Part of a small language model's weights: vocabulary 1166.
Each number is 128 + 32 x the weight over its row's rms, rounded and kept within 0 to 255. Layers, rows and columns count from 0. The size above them is the row's rms in percent of the matrix's.

# layer 4 MLP down, 64x192, rms 0.119, rows 0-32, columns 96-191
size [100 102  99 101  95  99 111 104 103  96  95 102 102  96  96 108  98 100  99  94  94  98 100  97  97 102 100 102  99 105 100  99 106]
[[120 128 116  91  97 104 141  91 108  92 101 126 103  83 125 145 198 150 101 137 169 145 147 131 104 149 146  86  68 154 106 104 104 107 154 135 171 124 142 130 123 141  94 141  46 168  99 187 103 111 137 182 130  91 127  85 179 144 120  91 129 136 142 153  70 104 119 103 184 116 121 115 155  99  92 228  51 181  80 155  85 171 132 119 123  97  97 104  66 157 209 139 137 125 141  90]
 [197 167 148 156 141 135 131 111 146 156 111 117 120  71 150 133 127 129 121 132 133 146 133  99 164  88 112 109 127  97 118 149  96  90  90  87 149 123 224 142 135 137 114  97 134 147  65 161 150 123  96 162 108 162 159 125  57 143 121 112 109 191 145 138 106 153 158  85  96  94 143 127 145 119 157 153  53 134 115 135 145 115 115 155 102 101 111 131  86 116 174 157 134 174 153 146]
 [118 148  70 165 118  91 113 148  92 117 118 147 171 167 122 146 222 141 140 130 132 124  88 138 149 138 109 103 128 182 132  85 143 181 175 171  42 159 149 151 122 148 141 153 159 152  69  63 127 167  62 161  89 102 128  58 120 108 175  82 128  58 139 123 115 119 158 107 132 112 142 162  87  97 121 157 138 155 130  82 110 133  88 136 200  76 128 118 130 128 137  95 153 107 121  97]
 [109 106 121 101 129 134 117 188  99 160  75 158  78  99  92  89 105 198 123  88  79 137 129 160 142  49 151 185 150 191 115 115  73 149  84 146 171  87 121  90 115 137 168 110 106 130 158 132  80 155  71 147 104 113 103 180 158 120  97 209 112  89 106 164 100 128 133 182 101 107 138 124  85 110 170  75 127 128 141  71 173 139 174  90 127 121 110 114 149  83 138 172 120 181 150 133]
 [105 101 120 105 186 148 175 145 138 118 131 136 137 135  95 127  80 137  44 194  95 114  54 107 182 137 159  43 129 123 133 169 154 134 108 156 126 187 146 176 197 105 116 175 110 127 116  98 180  89 161 142 117 121 109 137  78 132 103 128 188 171 131 107 126 100 148 133 132 141 111 137 197 111 194 130 112 147 110 162 155 106  78  88  73 166 169 100  95  66 121 110 133 151 169 182]
 [180 117 125  74 157 153 119 115 108 155  76 116 139  91 125 196 160 101 142 147 117 146 175 117 152 105 127 102 110 124 214 165 143 107 161 112 168 156 122 120 131  97 142 132 117 125 131 153 118 187 132 162 148 116 189 121 133 117 179 117 127 168  64 114 133 149  91  81 165 137  95  42 122 105 169 104  77 104 125 133 116  96 111 155 148 131 116 174  39 104 120  66 141 154 129  88]
 [162  92 113  97 166 157 172 105  76 161 120 101 107 107 188  85 106 208 154 106 101 175 193 100 114 185 130 111 139 121 170 114 155 140 127  98 107 133  62 148 112  93 123 153 102  89 169 143  92 125 126 125 157  74  79 130 156 112  81 121  97  71 200 160 136 194 123 153 142 161 100 162  95  19 146 138 129 173 117  86 119 148 101  77  91 162 166  82 164 150 150 105 153 149 121 169]
 [109 168 130 149  96 157 126 114 181 145  75 154 112 102 181 116 100  63 109 117 144  85 125 134 106 131 158  90 138 176  85 134 127 129 141 180 193 182 178 141  65 166 152 149 165 127 142 128 152 214 115  92 152 128 150 137 114 147  70 137  73 142 104 131 160 167 140 109 147 107 143  85 138 130 141 126 113 121  97 182 107 135 141 182 155 154 109 128 128 155 116 136  97  70 152 146]
 [ 71 138 165 141  89 147 126 149 152 124 133 108  99 153 150 135  85 120 166 135 146 125 124 100 159 153 187  95 119 122  74 125 101 144  56 127 144  84 128 120 137 114 126 120 111  78 103 114 114 132 123  88 149 166 171 166 194 130 138 136 161 127 140 129 172 153  73 113  69 148 171 158 116 122 134  82 127 120 117  95 101 162 156 141  51 179 165 169 113  90 159 179 160 114 129 100]
 [117 133  45 110 138 119 151 121  97 141 148 181 161  65 126 128 133  94 127 156 149  60 187 155 175 124  81  90 106 140  99 139 179 166  92 142 112 181 172 164 102  87 122 121 107 115 122 104 102 109 124 172 161 155 100 150 106 146 126 143  80 152  96 166 137 132 109 187 124  74 112 169 153 125 185 133  69 138  91  83 160 128 131 151 128 122 158  80 120 106 199 134 146 121  75 122]
 [135  74 115 121 103 127  95 133 157 130 145 116  63 124  88 136 180  73 149 175  98 139  80  78 109 157 140  99 115 200 152  90 112 138  90 148 109 131 139 117 232 121 124 144 163 105 164 162 124 182 113 120 160 136 125 151 147 144 168 150 130  68 144  70 117 143 142 171  94 147 125 152 181  87 155  92 182 107  89 142 182 129 135 161 140 156  91 103 114 114 139 146 128 140 131 143]
 [ 65 121 154 141 161 168 153  95 106 184 136 150 122 109 116 129 104 124 145  88 101 127  84 102 182  83 145 150 105  87 113 150 143 127 155 105 196 128 103 103 130 129 102  41 128 115 133 134 147 182  99 126 140 120 119 146 105  74 106 208 141  95 181 131 138 138 117 105 183 107 118 116 102 107 174  76 132 171 103 168 121 126 174 138  68 124 133 138 112 167 134 131 147 104 182 159]
 [152 114 117 132 105 158  46 164 112 112 154 117  43 128 195 133 138 161 175 149 160 163 158  17 160 132 126  50 104 130 102 104 120 151 120  72 173 158 111 177 100 108 155 169 106 152 166 188 132 110 123 160  82 127 170 151 132  68  88 124 121 117 128 228 146  89 124 118 158 149 106 149 153  86  78 158 153 126 143 143 120  87  87 120 108 122 120 169  96 130 132 135 117 101 155 165]
 [106 208 135 138 159 108  79 185 112  51 136 109 198  99 122 117 100 114 106 149 120 157  83 154 120 124 137 120  91 122 163 108  93 105 139 134  89 101  91 114 169 155 125 165 105 113 152  89 117 154 156 116 108 180 154 153 108 115 125 135 113  87  52 120 167  93 197 152  61 114  90 190 153 126 120 154 139 117 162 103 110  86 158 189 164 162  97  88  93 121 102 138  91  51  57 131]
 [199 181 123 116 137 173 167 123 130 145 151 171 136  97 139 144 113 176 118  68 105  81 110 141 108 197  88 103 144 112 117  90 197  96 171 110 109 171 187 142 107 116 139 143 141 114 160 152 111 128 104 185 183 137 103 160 102 113 137 138 121 115  81 114 136 181 142  69 150 104  86 184 182 157 161 110 128 140 140 163 147 113 134 156  94 164 138 163 106 122  45 136 100 137 112 114]
 [143 110 135 139 157 125 106  94 131 141 126 138  80 175 154 122 149 142  98 198 155 210 107 178 132 136 120 110  81 139 144 127  96 139 102  94 134 103 145 103 120 171  94 138 113 163  94 142 148 175 173 100  93 171 130 142 170 143 142 105 135 122 105  72 156 148  90 171  87 110  90 154 164 141 143 120 135 145  98 129  95  70 181 107 103 109  97  76 117 109 150 109 117  97 130 173]
 [ 86  64 123 138 151 153 142 168 153 136 123 122 142 137 181 133 173 118 113 118 148 138 164 115 136 114  93 147 112 123 125 179 132 139 151  90 156 150 146 108 158  85 106 129 101 137 116 159 122  65  55 172  70  83 154  76  86 131 155 103 126 107 157 122 117 137  87 157 148  63 110 103  94 117 172 106 107 133 179 118 125  67 132 119 173 135 154 135  99 128 189 114 178 167 104  95]
 [149  74 128 133  77 138 115 114 130 121 114 104 107 151 149 110 118 109 146 149  81 135 122  69 131 106 142 105 153  81 164 113 100 103 114  46 174  87 104 101 100 176 114 153 170  71 118 173  92 138 170 138  96 155 106 107 215 127 150  83 161  98 179 156 177 192 139 113  86  98 135 197 137  56 122 173  84  76 125 138 107 150 119 127 194 139 136 200 140 140 126 142  38 153 123 141]
 [122 120  88 177  76  91  93 110 107 187 143  96  91 152 124  90 146 170  88 126 103  86 118 107  71 191 122  98 179  82  79 156 109 146 120 162 151 133 138 152  95 119 166 174 127 180 124  85 157 111 110 133 148 157 159  90 124 157  60 134 122 122 155 144  99 101 160 125 142 148 158 165 136 144 159 151 119  91 156  88 151 168 171  43 151 127 137 120 102  83  94  99 175 139 144 100]
 [131 109  76 100 137 175 137 118 162  87  45 112 134 107  93 177 134 117 160 125  89 115 169 141 163  99 160 160 167 117 162 129 114 149 147 206  59  95 178 108 168  82 147 160 106 107  93 173 127 101 102 143 109 128 109  63 150 121 177 149 110 133  75  68 131 155  96 155 157  97 132  73 162 167 140 100 126 117 155 182 127 110 107 119  74 125 156 129 178 194 192 132 164 115 105 127]
 [ 77 137  90 140 148 150 116  96 139 105 118 149  99 110 142  82 177 120 133 168  96  92  99 109 105 143 121 114  86 149 100 109 131  55 109  85  87 145 179 165 134 129  55  53 164 193 162  58 173 126 124 133 149 182  97  97 134 171 101  86 127 141 112 152 162  95 155 180 160 106 100 161 201 186 107 102 142 138 147 168 107 218 157 113 128 123 122  93 162 116 108 125 146 162  70 150]
 [147 151 135 125 109 139 124 153 213  87 116 168 108 128  94 184 154  98 155  58 168 145 140 140  92 142  83  99  89 122 172 142 202  90 102 171 170 174 141 134 123 124 188 126 189 146 162 127 119 139 154 157  82 138 174  80 147 162 111 119 174 150  91 117 114 176 133  82 125  96 116 105  56 141  92 114 147  91 134 100 119 105 106 166 141  58  71 157 113 124  74 164 122 111  79 160]
 [157 151 131 108 180 119 172 101 154 124 108 106 137  73  77  68 108  76 130 102 142 166  95  57  72 196 123  90 129 111 155  57 108 104  89 103 129 102 128 137  79 134 137 120 138  82 121 178 186 126 155 159  97 129 157  92 106  55 131 114 143 155 173 134  83 158 163 135 162 120 146 158 156  95 123 102 128 127 159  92 137 168 207 105  97 132 145  87 114  97 134  78 116 164 139  74]
 [124 186 148 188  89 109 107 135 131  76  96 131 116 110 138 173 127 111 117 145 113 108 104 108 123 129 179 154 178 131 135 215 190 137 111 131 109 111 184 107 142 134 158 138 169  99 146 139  50 146 102  88 142 165 150 124 129  98 123 104 139 133 100 145  98 166 108 126  70 129  91 105 140 188 127 125  83  81 111  97  82 112 102 136 133 175 184 131 152  67 139 100 129 150 145  91]
 [ 96 116 115 106 141  61  90 130 166 188 122 177 155 174  97 126 191  84 131  90 119 158 104 105  96  98 135 148 128 151 191  69 171 109 170 151 139 110  79  98 134 142  68 152 128 124  92  80 103 113 151 125 138  70 145  77 110 144 151 125 171 195 128 131 137 141 156  99 121 104 101 138 126 123 148 120 175 107 122 147  83  78  80 107 102 110 132  99 150 105 146 116 177 150 134  93]
 [128 138 149 129 111 115 160 134 182 118 123 142  92 103 125 149 152 123 182 132 211 164 135 113 163 145  96 142 151 103 192 179 156 157  64  74 132 176 177 113 132 125 168  88 133 105 133 135 117 115 141  63  93  89 174 112 101  87 130 104 109 108 152 118  95  95  85  66 159 146 151 122 141 123 116 158 161 106 125  88 143 129 139 133 109 128  70 202 191 125 190 133  96 160 139 184]
 [137 153  72 101 137 101 153 105 157 152 134 136 119 116 132  71 122  69 126 118  79 139 106 128 159 188 125  99  81 125 126 115 101 112 113 122  92 164 132 145  49 154 175 185 139 135  81 147 128 119 130 121 120  95  93 101 147 119  99 166 113 158 171 125 139 151 154 122 144  70 137 102  71 193 119 164 111  81  62  99 110 132 200 106 115 120 155  94 162 129 136 140 164 157 166  55]
 [129 139 107 109  73 147 121 163 104 136 127 123 124 121 171 115 159  83  44 173  98 134 113 163 140 154 146  63 117 165 184 141  77 112 109 109 155 117 147 136 133 103 127  93 146  77 132 120 142 165  86 155 117 174 129 127 132 100 158 111 169 112 121  64  73 115  92 122 130 152 164  89 169 142 130 187  82 105 167 179 155 118 142 136 136  87 192 139  95  44 144 151 161 141 115 113]
 [114 131 109 160 101 118  92  99 117 141 112 159  83  52  94 126 146 120 150  80 150 135 114 125 149 147 118  95 172 118  84  38 151 133 149 120 122 133 161 137 117 145  77  89 177 131 163 150 190 178 137 109  91 156 183 157 130 106 112 118  94 111  97 122  80 106 151  87 146 109 119 131 130 174 211 140 151 143 139 179 132 111 135 105 111 154 180 129 166 169 159  89 126 120  79 115]
 [114 134  84 130 145 109 181  69 121 158 105 110  96 142 140 157 144 155 148 108  43 154 117 108 152 182 111 157 143 119 153  75 102  94 166 111 133 122 111  90 133 135 117  98  67  84 160 111  95  64  57 119 141 121  98 144 164 148 118 166 139 147 148  65 149  48 154 124 125 114 159 152 169 112 112 154 133 115 119 146  74 115 127 148 116 118  95 126 178 116 101 129 105 181 111 171]
 [143  71 136  77  65 107 185 171 172 136 121 103 119 125  99 116 112 148 112  93  92  82 146 155  67 117 108 157 120 141 106  99 136 152  86 129 145 187 164  83 139 122 160 115 126 178  88 111 102 110 144 118 121  73 142 169 137  56 140  89 151 182 158 123  98  68 117 102 128 119 116  97 114 131 158 166 138 110 133 168  76 140 114 143 172 185 130  73 162 140 135 172 137  93 103 115]
 [132 165  63  94 129 105  91 126 133 149 177 120 130 126 128  73  63 141 137 132 135 147 139 163  39 158 143  37 111 142 123  74 104  95  78 114 144 121 139 119 153 119 133 160 151 113 140  76  75  96  92 140 113 118 141 106  77 158 107 131 177 162  73 151 114 100 128 108 179 116 107 169 141 147 118 135 175 103 123 149 188 153 145 173 116 126 176 151  70  86 165 168 205 120 176 121]
 [ 89 129 120 161 190 135 163 115 150 111 173 130 128 127 136 109 137  69 117 118 129 132 131 139 161 132 108 127 118 118  92 118  93  88  88  76  62  86 139 105 116 131 126  94 124 177  80 117 160  54 107 158 148 135 133 141 105 147 100 181 136 115 138 173 145 186 107 181 132  57 118 104 141 128 168 152 135 123 164 151 117 151 162 133 114 132 136 131  87 145 126  58 130 171 120 119]]